Each number is 500 + 40 x the weight over its row's rms, rounded and kept within 0 to 999. Layers, rows and columns count from 0. Numbers have three digits each. The size before them is the row's rms in percent of the matrix's.

# layer 20 attention key, 256x256, rms 0.116, rows 173-223, columns 128-191
101:422567442446529504519554445539583501530510489509515427467447517405548479488480569454591619496485470494507437475576490533490549548521473541523501467529529514546428450497479481443448518515512509
104:569531508531563493537458483529461515475469496525488485476403493535528476499604515477477476496492495560514528494523491482493519524407445502566481487531559536436487480421499514484487477482460460
094:466481469473485510500529527556546515543490449576484461586469592522547564521449526513438569435476504476419561486468470505519430537514543583442556477535531492516469548538455489454489551478462519
095:489540514558554497435495412503515501591529440507512505533442437464481463535512469514537459494462539514523500448503516539530470531480486558452465524505508560494452560411521482509528511454449492
098:459497455510495489598471543568552565501443525455553493525484465433430537397500574467472520477497527521481459485470544504440480491528514506477491497488553525470514410572518488548451526395532394
095:468574427434515471530429482451428540561483475493534599520499568488558397423516560550457474575528491488537459474538518542506500494442425554422510515532516455493548513562481442511533467482526478
103:440527452573557535566536557483442576488527474453429547491512491496568531586493453482518536581541508515463484481512485551569532525492528471491453458551533444488537505466476467435501539494454583
101:430518463495527509516510519488487461546505455453541522471544563500496451495556512449505483479469543489513515496607513537449540535517470436443517459486485477486489534501535503558469531545527501
096:547556485487497530501485511569544542459510494533502525495463490518495480521499533484472571433457432477584469492535482475481486444476468470518509463561522465547534523507553494423490509472603554
100:511449551481484492477441448503422495429471479563520596535544455461388431520485498522403468462559472452540461482495521522517466525528543536520513524501524517527522489435414490540487594488549509
098:509531476505501528518443494435450526471499520547497499538463516515523511554534478446514526484531480514530418535551513509526473407456520565540501525463501498532473441521550448473566439588536508
098:451473597494446499503525482480535394452516526469492543557517505481434464434497469482429529467492507505478511476533555470465508534518450478507515572542523449515444488542484531443492511475474502
097:441565511566460503445433514458494462449509502461517460451559587486522486558473542531509483493468496534455507476489515531520490464508443486492543521496536493537522571535498396469435528441471526
102:575438504490533517499502574541493510535410508574532512432508553485502565523466439485478576459484523480503426496482488433541554524452488513521525475549485496508487527525525474571439439495549440
108:465470514553497514514497541500518528490390533415503477486489439477522548527545533475471506536480495477546546536522466435488505398525514509562502461515581468482518445511501521520539496488557503
104:466519459576504545467516474559477490476458488528465445519505501583518499490476488502584489555451394483497532469474430526501466465441454517451555450513582522482495446593478430536485509438492528
105:481496482474510485478463481506490491427472528516514514508487501540524498461484498513517487506550466544556513479510541528452505476478482529433590480510477509526531458496466459468513520460449499
098:516502491513473519512459486470529454499484482548490442449574516594443543399517547408459482526429503520485578509542513534427450506552512443464545563490438482485468525627495539473558446474496414
100:496509510457483509545516470484571488478515440448501543436496535472571544515527527507497519531483525495511538485503465536546466482478485510478529465512492539541601409559521451528520537517483436
081:547501437544545480490535440509471520562413453453443511530512496477514501521475551514468488558504570509484546461448505485490449506566534498523509481508421489517502489522562585552519514525443540
079:501510490496392513546549447442463526471515523504425514502483617433559485506473504494476479556481507566462524433500443535529483500508551418499501457442440557493507463522533457479503571532569403
084:574458505505548484545523568536488453557481557474460516508541502497482567512484449512466516456508400504450448458587572540432537432516535476533515505510439497523564443516516461501489500399503470
079:499513596440515419460541478468494490551474529511566512435543487468549476472531492538487460497569582503410574525481529507485492446558474519404448396500501527563504535519435450512584500482548457
083:525455467484436509505533505548475528554508465540473476455532484458540445546481557521459481499502438571508613456482526504523498410497545503469464503439592513504361421456545523547443498516502531
081:572428477507465499538476415515561521497578468443427438454492552444489489407537524532490494475539499524474413451512488522509582543500538594549511500453467559471550507490575504508487544561438506
082:505510445455523499543529444506511484482480513521491455479523415508452548524463479538522511490474498468433462518530541516531498493531476490528533482481458429570461522571503479497529547597554569
083:467483500447481537469506524538573534451486518435541520567560480495498426549433452519566425486470478587447449516480563462530542514436564567554512502602513475464471540503526492543416514472514505
080:432563566506474490480497432570533447544505567513486506436469561524517544451487526504438443520508477529434562519507478491458492537506541450511524504577520431545491524509521474519405477533442444
080:534501440505575557504538470502546485477540431454526542465423546532529534503509509485485525467475518542540432404572452523476509459497473522445469442534572511463473476501528520475471504505543461
087:430467490484448533546520470460547468448477510449407409506527542530540539538508497484507546446475531565464526434446521546512462512543537555499590549392506475501513486504469447555485471512484486
081:452540489514499507495525546570538541490478496567470526553465506584457532538533462499490468486465537527526536412505504559485570500411512465523491456463467507459520484479479405494527501502477460
087:505448515520544465471456537470532526510516449457458495537566468462487481501501474470450490433534529529477521434566527498469554460488510564511545478480479573447460538493522459486593528608565484
074:497474455495518447563538486432431450495513487459516495489461550475489408496439551509493520553501565471519499478573435548510451502520544439417513510526496466539491540448477473453517478504523459
082:529511544505469578501474503570525468536520464491500440492477539468522414481515414501521466508501501493487463509539545501541528531479538493452466488459510540519515556455474553461534506428470537
086:486508520491543521518546510547520391527437502565504509512484516470501405511492531540482508533458467448539521436480449500488501538566532496553478547490565505513485545542401487484509528540464460
080:442469508503502463507498533502530508522488570468447496578446467513397502579477545522525501478505471528505528478552472439553514523563437517478518447504463469528449482493544484470498602465554476
081:479409461455477462481559440397504469493421538469491460551588471551478530446496475525554503428448450511485462527457515519523553521545554503472532506518541482531500437528449516462508446537528560
083:515404513511462514475579462551437541546554529517482508463471508505488529496471531473484486551507467577508492588452496447534531484502441521452553521577541479493502501465506522451444446504501475
085:511445558424464536474444394485513539525523510459546437518522562507501389483578495506489550473544547511439528498487477523535479523460573486438511529502506543538425463515510487499485510547453486
083:484509532423421534510535505565530532475428568509451482474472468477582546578482529480488573443475508501507467573486504479537540454457493465431461556468557538537474515521535358509491530496505510
083:511529475483532487491506501463522518522510480546483470462546459469583504419499522487485441444558550535580497512524475516451562450470532543506523483458514508510459475509441448518483528550469458
084:525568456528488534533479446495504540526515470524499452565519590534539537549484402577486474522531502484495427458509526475516503533492480461488450456516415497471508451510522529552535511561498543
079:531570533617460533503437537476505479462477516420493491501546495518562464520571488497459500559515509471508566502462494615416539454423476491560468516447542530569530484475561500467475534537522430
084:465510485515537443492454527533535494447545459513506450526498467541484500524483493434462482499486465468509447539479572493471511402475503409472509489468494451507531531521529539501482481376486453
083:569492468605546543544492509482440471529480533537553523489530523543425565519512529536497493468536493480481445557517468512566460463413489451542514428542477524571539519531517493507484465541452505
086:515495465502515497523421470467461481538556567496495555501433553452521506420519421539509596444481510411559489463504490494413552520509476506514543537493547502504442498561561506505491514518503500
084:458449591508437565531530439552568490569509499451506503437523461550502538526457475512505490504494488470519480489480509493520505482541537531518546530497432494610531540561615573460483501596551454
084:433564514531530601569518496441484402539419468512510484542505477523538488476434513478512542538507486548485503485579501515522547535440452444514524532511500565523475529613501523520531534528515520
087:496482518435442525497476443481513543495504546454476435442505441407434481544473502516480445471569422561495478462395481472480505599505491411477499480448529540502468499508523505525536525515568574
085:562482547557562442535474513524494456575427506519515453558471493512512553523426523533546492540420444447508512515465512447482491493438507565458494520566551556565476529521431512462507457481464516
078:471488457487540548518520495474514510474513463498504415499449555467444494517524429502531567439472589465438493529535531510451494423525554540490550428464541500534544521581516520502529498542485499
# layer 20 attention query, 256x256, rms 0.12, rows 174-223, columns 128-191
087:552532543531516462528470465522501504486562528485516461524451467517531481498457594461534563530542451491557480515540525446494504532471544488553470518588527529507457494489468481457511563495530451
100:502559529475455567520463436492497509605483519504546480535467497496509516512508565532419538496438476446410452447481526516570455516520503478525527509545525513516537439582523442456545502489488531
090:460510448510478538464454479468494489485492526495483513529434494466476497544570516521504482531517553487437477426462449519462494525486494569515490541530528523475465542480556457543492510462493443
097:463516462561596422519479498530485456526561445494528554544530483488533531503504505510517514552477537537511499459472601518534488522496467537463433474453515603464587446480496428553465546416503502
093:463566541445530439510410467542436495598473475486517579448544530550486456502515560514441543532583439480546480458516497478487501424459475572461514437482533526500489514444487480448561458523484469
102:487544508505484557425482441517428466470499471518448572506504447521545544526592368542467539503450474511426519484448451547485465473556482497509513495527462495504497518496474440520436545507543463
100:492442444579469484531547538531482515513471446456570504500577398516425491492485448527489496505540544505577470496493476565537532515507451538420581446450534515470506495560492510565507513465409501
088:499471556358528504516501422564474499517495521534501535504466503501505496499491445532368536450448537492485468549509507462522449524625539450443552450458555497518541497572501497517491516521524522
099:413457542568447489517507489534483457420514483539479533479555489515415467491609461493463442524524479422473496505547601482521543558539500531505508523501529478504569548474498455459537460525495464
098:414487489580504494472530518518467545569499512518576469560482462491514504536472417576524517456494450497563473487558511573501467481463543507572505458477533529525438515577539428527496502513519431
098:478538514445448486484619515452494510570549492504502533461472469462531469496491529480466570543499455511436444498557461548452536506516465499511497524537539476551540554501521557466502518520484510
097:453490587535393485528462445547525532477471517527479489492438530558510455513503447508520463404465470501446436467535503547482488465546475518530532470512545451530505578444537400569468467432481527
099:546516552502549521502523558487474481494389511527494406553505525438535514544476461524502511441541543523460502457535476496507552580522461505526578479575471510512526564546508446465545482461454547
106:527447468497438522417496519480558489504453496494520430543529477566514492503574463518505526551490460506516571498522462514465513417555529504528538531528528580488541473479517492432483520513562480
102:492518472499514530420461425483509521498479471504410508428480520502532484529504489476553509458454493487489484479477546537540474517474473539489516505450521548528486463554501436493507579513538525
103:480531527465531555500490540517466475438461466558468527512462539499473554507484530489505504504513451566439478476550509499394457415488471471426620527523431483463502509509535475490449503456575557
093:508492496517511541527446483414460489463541517477494513437457535563517501473471556498512441499483516510533530557558543579486520548554533454485490547536500476425437513544480510483469448546552449
102:462507501471519533563536456476572484491539507408497586391502484539513506550529586490568527474556494542484533437490526566550483478527553470499534535484501504495569481554532455487511461498445494
083:486475443535498449515484540474524502528459464457487497548569561507534490508448523514517512496493562466460595469502475567450440554521531500484513549474473486504542485533438542537578512519481548
084:511497509499460438498502575458431531432496500476554410517411465472533544479485479548548494483552476572488424516549527545479478477518540495461441473533429493532556453581519512528523546489533535
083:524523464556444473519478503560516484532511503503532556558500527541499570484531460576491491511592423521538559531483496514420533463482559481527483509542390549493514416461526454581524486563465570
084:451439504509565465480488422490540510542555454535483584512479493481435462511542477515545395490523472525492513548547534556509390470523500456451473516489484530584463472416440556509489494442515431
082:474514432437448541460490545487500501471528527520396455475446528515452519528508493509538517517522472493505508420529550515578533496424538456479473511476514569531519453500508533494435445490421450
086:531475414498495470484518566447511489481567497557459457474497501498456546524468533499495482525464485473551522484492561511515478460474444483542551501450510437521486580475524446430519580580444501
083:506479500479466585474505485491473564471408437486512542435468482456528558510495500501457549449509426485477457492491458512511449524548397548520482526527563398517474447471488476511519425492515574
083:554464475474495545548471449455618516516485485493443514564546517557406445467517461497465450535520507444459420472457521498560459516486528535522510505413451534542485434529506441583486465541539542
082:537512514520515571469549431489463481508430442466506465455535538481519488500607563559469571497492489493470459479526530466442506463441520508519466511512484550495514554517535571512452380477451457
083:534518457506543533482481415495503541503585476472469517561485566561504545498508480446517532516519529488486468497484476517546520503489493514463433457515397490495456535481465504502494499496535480
077:497516520475473477581542444515521496481496548492482467475463611443528502551533474504576488507405491507463546466465491495528505488478512564488476404503482453540460577547502497540481508552465448
081:451501516488514547484464465552584534473426502501524472546468569520575500515517489583514453490503561538510535457481464485516532562556450482482470481469452475498504443539489477450533481554529463
079:475525469532543473462479598374542500537532483490503473524515514508536571454435473474509491482549551491474438457473525487574603491481569444495525583453458520470454543543501487459539437546506481
079:456497571481416506541521502474418526429519425533583502475497486499483420471448536558532486530469499473480522547563501531461519453534478455436511509561461529578459564522483547472534443547445452
079:466530506432461580516524509533482503488476420442441522481414580518536452577570506525528474526437530510500472474500447516511495495493512461504409538519511446526459458504471498590462461565508490
080:549499467541549503555510458429534545520432446521447461496500525483499501432575517571559528486460456476532474528451467547437448440518483498581414546533534539470442541483410545479515443536523528
081:442483476488511518522495411472535468494481507467513493529455412543513446531532483526558459401565470458546514472550546443476500471425474499458476483442502487514477459479503497470522456520490433
082:531412480491500506448546545458577522453419498533477579603527485584359412427476592469547500520492518511491508467470539452584526498494502485545472549492475494419475469510457519469407443544508448
085:511416539437436454477501409462444479475489485464436436468463534545520475500571515488515504470594514502519467507470489505494496499559514490480570469587465524465454532436530545463533410487509463
086:515475508476529463594498532491510494551529522530514466524521561495513411455411515576521447551569528447497470468525529562515422434641440505553464490483424457506517501467547518488548452429417507
082:497520461521445573443484475489490490492434498535491520567432484485582467483481473465512560524448489521527503514424548512504440490544535572465529502575476483569557559499489392454454515540492465
077:523540458473548519464496526492504497551447454541482506582527542522604466451503513513489487494454512541438549407552474541427487463505526437496537529494499529553471488468534517499488478486535558
079:469534436536532411553520494505444485503501508545511487501481451447488549470496477525448544527494522542463489511525411528444488489548510506438501495480403436528503447544471509513555534509431530
083:438557491485495495516441454462535465470508545509536490579540487478484510428479449452504534517468473525449563486591487540567469488575495528517538490517490461526557529503432451484545566545504463
083:419500577505531509439530379534469557399443498470574511523532544543488473459514546435522473449452495585534501563433490517463501522551473447499485514600492484473511550491532487527450437500478442
082:446502513494446537503502502505435469532469497479539468460488548506431486509422479527380556531579524466536516526510504548505452484509455517537573438471463480549449484425518528461508493480565428
095:473509422520620473459486549462500463545578507557407542493409469522523516512465513498511462490459490410593515446510507521569460509512492449579487500492489485468505509459511508490485484523388512
085:553537443481464515528523509411534412501478489452519428566499514589457528483521485456490472559494480451441494461559469455505482497490470541477577570554499563539535495460523591507467455533520494
082:481564497587435573523466472428509476539555520510492539480520465573499418527509396535513496464465516547408581540505534539502489539512459513467455492445536542555486520570482528540503530520569523
081:523538511489549447467477467466514440520448535492530529469476483513473466541480447548534494544479517547462466445520514527397454569512501418483469472520494519457535525522485432521526482486489492
082:493494464486503493474466476503490462545469492478475604483470497609540478445517490492442560469501458462490551525451493440544512445484526539497533439498537560504500508477517526545493468517476522
082:547548481507516565541502485463502528508545541521551477441438471512500573479460487531522550518426556450524430561514564559452517516506471480550484500488525564554569518527487547511457543474534458
# layer 20 attention value, 256x256, rms 0.146, rows 160-216, columns 128-191
089:480484451440560475493511447538464496456566484467478484539502473491451540476530514437464514459451506481534514570511476478521554502483522451523470448536499443501559483509489473553570466472549508
097:497473431499563539447507444512479448518485490441544490519470521455579478509485522531483560533489500521466529513471460424488548395524525532487493470568547464483404533489564520465532572498476510
089:555521405442551520588468465477500464487424521501485544496496416444493505539503559463500462489478550463531540520436459488457552471554494501489472475418522514473478509482498539480482577471463495
094:547539409439531545455564524496511468436524521588459495540538534517528516479507492589490459631503488523509492492479501448548458481551506476497470492550467542467476494512501537512440543522516435
091:482416556450499484514524463518551469525542508512500538533476509542534549424539444479465465468533549513456531403501478553461495555445459580476556471536489477488445452522646506497514549442555531
091:504474515524557469462519499546600390508489433491480463471557524547458486480508451456475476463495520496486487486534501507549531458483449484544570515512535435466527534506557557526495502534493503
093:404441533478427439478566557508496442488568552470483463497475514530510394535597469453404496453470522546525520523462589418578562506516538556504550564492502481493518537558443474527520564549496470
096:491489423490500513484539468535545469542505543543517501471467496493471500460495535520464514497500510432472521522506465501452504463454574563554548496490552475461548525523526473439507517524502471
084:535559540481493472471519486472545491473524519466512526532456497408522570401517500498496522468478487540489529507468464510393450557508570495527552470529546571542545483476493495479574546580532512
096:498507532472511570515401523538496519499528519545492505497508546533530536445488474485432437464440539477532478572501497474411459527484512508512480445571542490489438468508462511511547447513527516
094:463484438517457550483555521461543497505470379416546479507493461540514515541513483476513512537519410458465546476501500478493510484547478497513480486537450489524498561499458509524575436489493490
091:515503401420497525502475513510508460470462500569502473461525555494497448487540528461461570365478409467457493491478601492446508512550511515582531456496541499477578547492410469498462537540461530
098:603499447520462528555535400549467464452579495560446501509430441486497527524446460493462559515503524533492507486436455478528492464484551480517542485536452455528410592482433510497526457495496479
091:496513435521512533482503484512479442474547577511549494486578432489536507422487536578562524551444467571525553540514526505477458496544480531471420508564483603554480517460507465536527536512500530
091:520520482549507537548481551506432476473499438481438501502441569523518524490420476412542495505484466417574493486529468530550511417501508446452481499556517438532525582520506546512536579514545544
093:474456468578445502529566544560416515558521474486563445463428571453505483511517479506495552419509543470472474430458439558439426481521506503555484473520598546468438521443572472487469464484485567
092:431495461508496458545435557530474491581396479461573544503523561481477549463561531531492575478519465530449509502459583544473495441531477524484496458488531517550408510502463531514490527494510507
091:557451413486485500452588452528549525510485564509542492526519537481487458522421552554507483491513476515494491522514498495442555496487547461591472557452544483509508473518455562517462501480520475
095:492542563456584445417525543523480530586438401517585480461502533490484506503353577512442591499455566581493495446549476534458512455543510540542502425456416476509451515496501415445550505475509501
091:471512521519616436489516477569511562502505561442511530491458488564485490497518537498576499497524494508414501504584472470422511496546530459550459521495542472461523495469495521567428526462444547
095:483536477432444463458493513615545497504482562532537516446418468470484501514475488548506570539456540511509441546490589482546521501508477503496475478481508491494493482569445505576580502468475496
095:513481493527578486534557502512386530492505442507496517569534529475437596486505463457484492504518506530463542462472485477488521500511487518535461516516535473445506464514548511580549465532502500
090:580526444511464585427468480502573546503429513500530526485555525544560495492434534442518497508468514498490531479504505453523463482605512471509454416541564526472518520476504494476532474479501534
097:516491488534535496487501467571535532524506520563495472507517477495461417509520538560515493502557523487484463528533507510489529475512414508513476490476409543536567495494520487561552392535547463
092:498533467472459510489547512455533553555473517568515523482447487579506483480515511483524547489471496492527527464495410486518529478418570468525525522477467457433542404437564554490540567528476490
093:423487466505529555583561515566499474536526492448505474495518486524541487512523510490438534533569513549458456453529529523531521541487489463518486525460514500366553522437489426500472450482563488
097:544516471561515511509502480513484516486476422495517509486464446514519417537514482495508539476481531500539588418528535483477430472549492478584544509483524468551510537517537537471548527550571524
089:463604507521418480526524555519539476500562514485578461519560505489480495496532557512523506601517476430506472500506487464515435502510471464531506500454451510500443486486492543506495471479512527
094:463435467462488445539544483456463437502478527515516471535496511462484592505510485483524555518549521498474518496492488502581470540582515477489431538460515516480472457509545520509572520408518576
093:449462454573506500487535480479551563425522539522448505508521533507484548586546538478641542428516480488452437469555606436473542437487514532482534509488485428484530521497559514413488474556507503
093:520516457541552521492518518553522505480497559523505473484536584441414515546500437552560503533507528457502576490471553492488492485551429477545576468465533492460427417451512499541464459524454533
090:548467486510485482527560539492505483499354545508547505511553550524563446513533473512512448543429505498536500468588539491453538497435509535479508505526502418495486452563497454546521434561534466
110:456487492593553494445518488467470527516491502432548559508539602512491566517504544553514458552525480464416453515498501488531575542544524403510464518486503529503484519601481473437529485479440480
097:486513456484513528412487542447509535509497543531497483459453585505510526534480477508494487495538457539489501558483493533480530411497458376534483470563556537557509498520577558493501497576577524
101:456470546468506541567513493510554505463476486499523541518521539544459519461468456499508448509547513472555429493571552494514478468512483475499469527516497557530551465385496480494520552525461435
106:517567566511510442515499516511512495543547501499460448512493518507524494488473486484409447494492482446476452467448504507476478558445514549463520506501533482511535496496420574416546485505529468
099:530467438463516577480477462541520483497475531421501472484544484487452535506503531502597557542471471473549486480451481489503560430468552549501529489516506490526422553459479536551564482515480551
104:517491476486515484531542536468552452500460471475508472578529477449507447558461542503499475557492486497540464447504551463474488506486557481501457510490468549532490546486512524524496476460540420
104:517484520537547494536483473487549527462564513489442514468526507551548539474548575570501530456475455495529506444518550572529509436454508476504454471503506495471565518508491439549466489451487470
097:433552479476465499484543471536514445520439451519532519464561552528568555593441479509518525465501418492497454532539462556461489523488545553475526492448453554456453519481480477497475511510459500
108:455410455456495522432468528503495454539501473518542506525523458448544461449487405534507555491486494552554531481546576444488515454423613526579456428497496486470445514490573506510478498481476483
099:520499406522436504501573478527437541459527461446470548582511526518483485532514498564497541507482555511531471483520452528490520538512474416455520515440528525543537439464495461548428478474480464
103:489470456560464432440552564580494448590521456559561503390477542522459486489466493494590481467521445533471520505516514553590518538439474531540456507555513534494526494512465552500496474574465455
101:543456448527499554536407479491436580508484505460475491527584537501510407472484527595504494459564539523526504455528438478540520525502477591529509513532509529591511525449491441495506486394518420
102:463522414546466511507638498594434497416580530468482534478462534547445498600451496506531489496465468493422505491436431546494513472489529533530506423516471457513588477509485541513460508576445523
102:522567575555604463467457555539479453538451536506496452521533502493583438415456461478427488511524548524488476509490494515513464511506525520496467563517576505458442414523540572519512509488554477
100:504444497483518475492542511481543465538542463500450499481511503505513449572482492562542522554502473479506506442433550458513517463510482439515434487572414500539494482518556550531531413577523518
113:506534439545612509501485494498503562515569483453389458461441485500475534565496485486482475484548440478489572496486544437397488396485499451440506548585456491480550470510513548481493500525521474
101:495561524514503486499498494533434495541472509522469456492428480458460471524516456441396474486515515478512496516583454459499550464439487513573495496482508489507525438497439521523461479511420586
101:517506493577516474432545514449482555491500510462483437481564472505464378489451511558450506460487451485496499528406525435558518516502539570482391517528477466583551451442457520557526430462538520
098:463499486475511476445436464496449538456396517497472479492461563489540545413443507379517503540475524470481495452498612446523522521462512449483500513451524466537495530477532523498472487542467482
095:568472453501480440570450569441480471502502455587469509463518521555578567477413479492475556479514580553498501500571504457502514543463519511480465505466488428531507394481423508422500469423496539
098:468533475523508490469431521506506510553542571502450429566507537530495506480556489499579512430555459537528428540550491400424568466479545515592454471555437501439522534568465493522500496502483505
098:482505399596524501550555561516545509507454583409512487516484565508523486477530508436514579568523506472533476527467449467492498475502497514563555514496547460483445467536498521508522477472569379
101:514489542438489491478475515513482504501461607490493491490503535492477538519526454528473541569507466441593473547526504500607414561420460486475445436524520485461503499493491485501535438574447485
102:475477423536548515589560470440478472512516541519495461463570492466488495501554497530481562522495603506459498458463433470512481535495449478481459524572554519477464544493461541488457527547480455
099:546570574521542509499471481573569470480499519465522521495505451527504490435523507519502505525514577577572514482489498480572453529520578403450462505526468457548516555558406546493461496484478552
# layer 20 attention output (transposed), 256x256, rms 0.45, rows 160-215, columns 128-191
091:561567460494562474512452541575493495561458472502472557425514494471462459530474477501522491452505489490439515485483472450453528472488482491461486506542484562476459474431510474399496536496497514
092:468516492504500456457436521521566499506488458517479506518523452477452453394477489437555520437529488538460520449519495554486499563478523499537570547477469544477514519435512586524556511504508449
087:493504535472539549492564539468512542491486545516515521502527563524522454449509463482517504489516558552514456500472507479524443486549568482498480491476472450520514483500505468564509468521545476
095:481529480497457496478472494528490529523505446489529518603420497425547460488475504494517536401505541499475508535518483486509512476571449516460444454452450446512490502468532441440567582430513551
092:438564509431478529452509534527511558515384525516526505486454545526470495558431549524548583513492520477518464557487557485534494474469509475531441502504479531549473554409463479495502459531477490
091:520563546483485505467449534477441578459489534482522454503465556512527576518495472483494526522524527468511463419631422492514529529499554530541537432490519506516500490510433502501496518480550428
099:543502530540497504526423553494517564503521464541503564523487430472547509491495526471531457584501473433558498531514565504529485483473498492518490477501516536473479545474580540481475486444520535
095:541557572512506457494506591472439490452560496516447495534504498471523487412550474491535484498479465557440487469482538451531539508489493442450508547459404415468487507486459399517496489470467504
086:493487457468441568523468463531486472556541496579522451486540505507471534534455601489507447506453524498477421488524515436461512470451452508450487604554465509501473540506467507465598469464488476
087:540421501489456500529561531441531500551418503441485536432471511506494489550517470460556491506528518483465456538518438502518497446515517482495455572456463488536517537499587495572435543498495548
099:489474465530463475511496489535410551556475582543530582519434484502541517473505473500465503453509541523536523498494508527489528516535526453501474520507536574470489465503565488459522490527437506
089:513502500543520446463491543512542494458486514498505526495520487472505537523407547485563469524494488521576513528457471529535442444532479508506494471507518558480538489525609532441442475589555524
096:458523474470542571447434505455522486512444438527577540445563506542477447488547483479502473510542508509442454513481470486468521534531538511561475520534514539426593466442543435423450487471483490
086:479500512483505458453469435481563563533455537512454538478470612517519457459467493487514496445487552491441490438496525489571497461479493439573513505449461454424503470569523491486511462502477434
088:529496522459503497481551502476449472436503489486483538454494486559514538537567472544479549568513490512473517591482509504458463507508558550518478486541526519456513465573490523459528488520532554
083:459564509564483527482509497432482543446501540502470499564470524443478553494563474563529521541475523452472520506552483469552538511458471517472513577398485567499485448468525540548529529514522513
091:542510500551503461465471480501547562487506518490477496453470504543473455516454495516475485523536458512455490411542484460497482482477518462459497517495501500449501462512566506478461456514449437
088:437490521506530507495425487494497441494537466517477469448457450496498458462455469437470491500503545473517505512501512537525522534507453567459463486484473458523460493487551507560504557440501412
092:568485449476455519555440452573490525451587575546433444557490491562471455476530487512499487504513481464488505555501475503518517515515473409520529569516515530525541486511511479515517525517477526
090:524517441526537547567477444423443521448516443544466432538493526501515558540526468515446534511454570497555529526525500539500441484439451435570410494525445531576480518571533554507488436532545450
098:477522528481533480553538497461494516490486552477416525519531537509476517543501532530526429398519499506491497495475507543507490456545519462495505492527515434515482503550467506505432547521470523
090:442519503519494532552443448498483465475524487431451436496515438547486518500525572555509520472411499481486494597579535509499531515475539494529483494463515452546486476489495454438449482484587566
089:443490534483495451527556539503426477475494557480452521489475480497480444485588445538545496509494512535478490526468543584450557537445472455397500472553457539539525449528534472571531391513485507
095:510497517525463469490486449439488504540459426514491489464510504516559505556513533451556470458487536502571450504522506470484416513509532511561532523525539495565483473412538511469509486543436496
094:419483510431514496496465486481483484495497408429437468536507518468543485456487474500468466430526482519491511476484485504556464518512518421559522503479504551552541489426493493531442490469519466
096:492531523554476496519417513397454478565547539446442488508517480542503511545443552527559401490548449460597507481504547464498505462522535541472576489481550557519402523549486516482521478433540517
099:457433551474517570538494493508509501471523548439503566501500447592559554487467494488494475482474540436505473564503438494479558507506538442496455487495514486490486462484520502502495491505548582
088:520559493615556500490438468476493472551467521501451545472517500449466512493516500510448475457530571505492495408490504565502483519501566513443488475553496494567481499518526468452521505489438513
089:495477495471500497463516495555487564501521500473479478596502472524509475548514498515482523450503491451474474431489507453423451464477511517493555498477450518495532537424562513528428482541536462
097:540576549481513487495460519569484536491479512538456544458458517527589465485474513527416497537486481560559483487449501509454500531509407452478495433452472481503487515472459472449507480475540568
091:459497521441512519472485476460504528493512515446505532531431428539516451461534511550437497439497558502517456509557498465558449466467487547537486539558489536496565534514543455492503562496511476
089:507484509537471492413438508502497448537584518497519529501499554510411544523534520538486530491534507541445498507456444527567480460474524475498511535449528529475467498458558513449526519502528534
101:526436490546528524542485531463447590489541526547469485505482472523574550486525500502540435439488492520489498532523497576525545544452482532517548495468500482505528526487441461492452599503518568
098:460496483548575532513480482519526418505474475512556448503520472527444515520518451444462496527519563484534489517531449518481534517426527508520446505516411541561477475502526488552427477400531517
094:484470532525567510480509511548413486501464402555517496545474500509537565527477524519479508460448577561522485500488493460483468545504546495438470439460535466462521480469434460518468488498513609
099:432439510494526497496548503506466521505558540536514482476438516450500487494574496487563450545539503535525498471527426533528447501487459507567502508465478463511533533532499527601433476518570509
100:514536457522574500508509490500416512469499495517568523371528549444505520553494494517482434459481509400460464570494574500499426480515534478527402521498454560529528529526434456541494456470472545
100:444531588487451523495447560415574546433511546555404512512521491592507521509552483554516487447457472523487557522508478540485499530478517444520439470483554494487504498550443471502450505542508575
100:520471545554470445494486484517512497464423497440560492493476517437484502484437494501519486463413485534496522476501470392469480497493582504507490572449473552451504452509573581447506537519475468
093:524440516515490572447418487492620581477493579519530559401446515431573499434467504467440479534497527506452483529475488421525490488465436457420558479476428455533543411510494498489497508559527560
104:525506454506485462501529448535460488454473483540541539462489511423476538509510602483449557510510438515480535495452464520478531554544501485496485558511527532564487516449442526482511456573428564
093:498448600438442515476552485504505547474497497436491498477464482562593526503453485541542475481485443510476480458487523496461536479485517470533474594515519520464454504522525500526556507465494525
104:452494471441442559554509497500580523494532482511431569377442453533497485548491517497487445574502541441510531575477435510475412519527549471469528540537471450525435485468435471547464464447512477
104:588464542536582481479468555532515499496497509512498416474468537439493592536531521463465501543470519468514489544480548470513456471465506532542474430484509450459528535547545405550528577520488468
094:492444510483466513446531430527419512538481525539452420499504406502517511491493504500481510482473460471528488483552526450560455545526467520511514541501487554510489545524475535459512476488498442
093:554481574447479463472536524432509571533501441507437560535545541499482496487539525502528524482515505527510492493429481483478531415475494489506480472508461396523545539492500471483527407481486492
102:555577512534437446534439527470432508430547484500532461522501457508463563496484467408492508536588496504474485538556482543514481482453477482492517542515509525486554434458517529509491480463550494
103:490520537464499532475466528457463495490514571549491473525479497588533518462501487494479492548494500511464465465521495514525504475423473514507485478527498463449475507567573507515580397452510430
096:473560463518522502510512561540450436473486504584450539537491514497567510480471477521532491523518516491519486484481518481440558489498497493447495500443504472527511548525498483470520493543563476
097:571547532433456446520479463510491518535526467522511461482483550565469454436555553536481451610529460473442464499504486459541532526482524453470587504459548498433494494454519519490482491448434432
095:491454499541492542537545476422480525472563464507511486489469519542453505573533535532573502475531494456487547512452459453477481519501475467482488539575450536449486446464440462470457462459546522
094:441451568418470529421540472557500555466540477469551509526515477544518509490533473494546493575474430493518543425491487483506486467566462504456493502493469498427480516558540508541491451488549461
092:567434461556514490445520529515427500466526492462516466501423548450478514534550492538432510529461483441547459566497557438604506521469468564470551474517552434537425493457543489535486473539465512
099:471440526489554509531423509474482513517489445545471476531471541524486526548464623451522428465460544499515552460534545505524543505486538512451419501574524495518521488491527539509548463486533514
101:529517486502460493473534483544475465524489500474496451508528515413573476517456559527578416493502497456488561482539500521527504414530475485512488535529498502548456475491458485535418471459461546
095:431523565496501446506457526479470521575472529475547523509505489480481521485458487547541470610494505567512501589566554453532453547561524499495544470462459491510506521522500486502517595491479511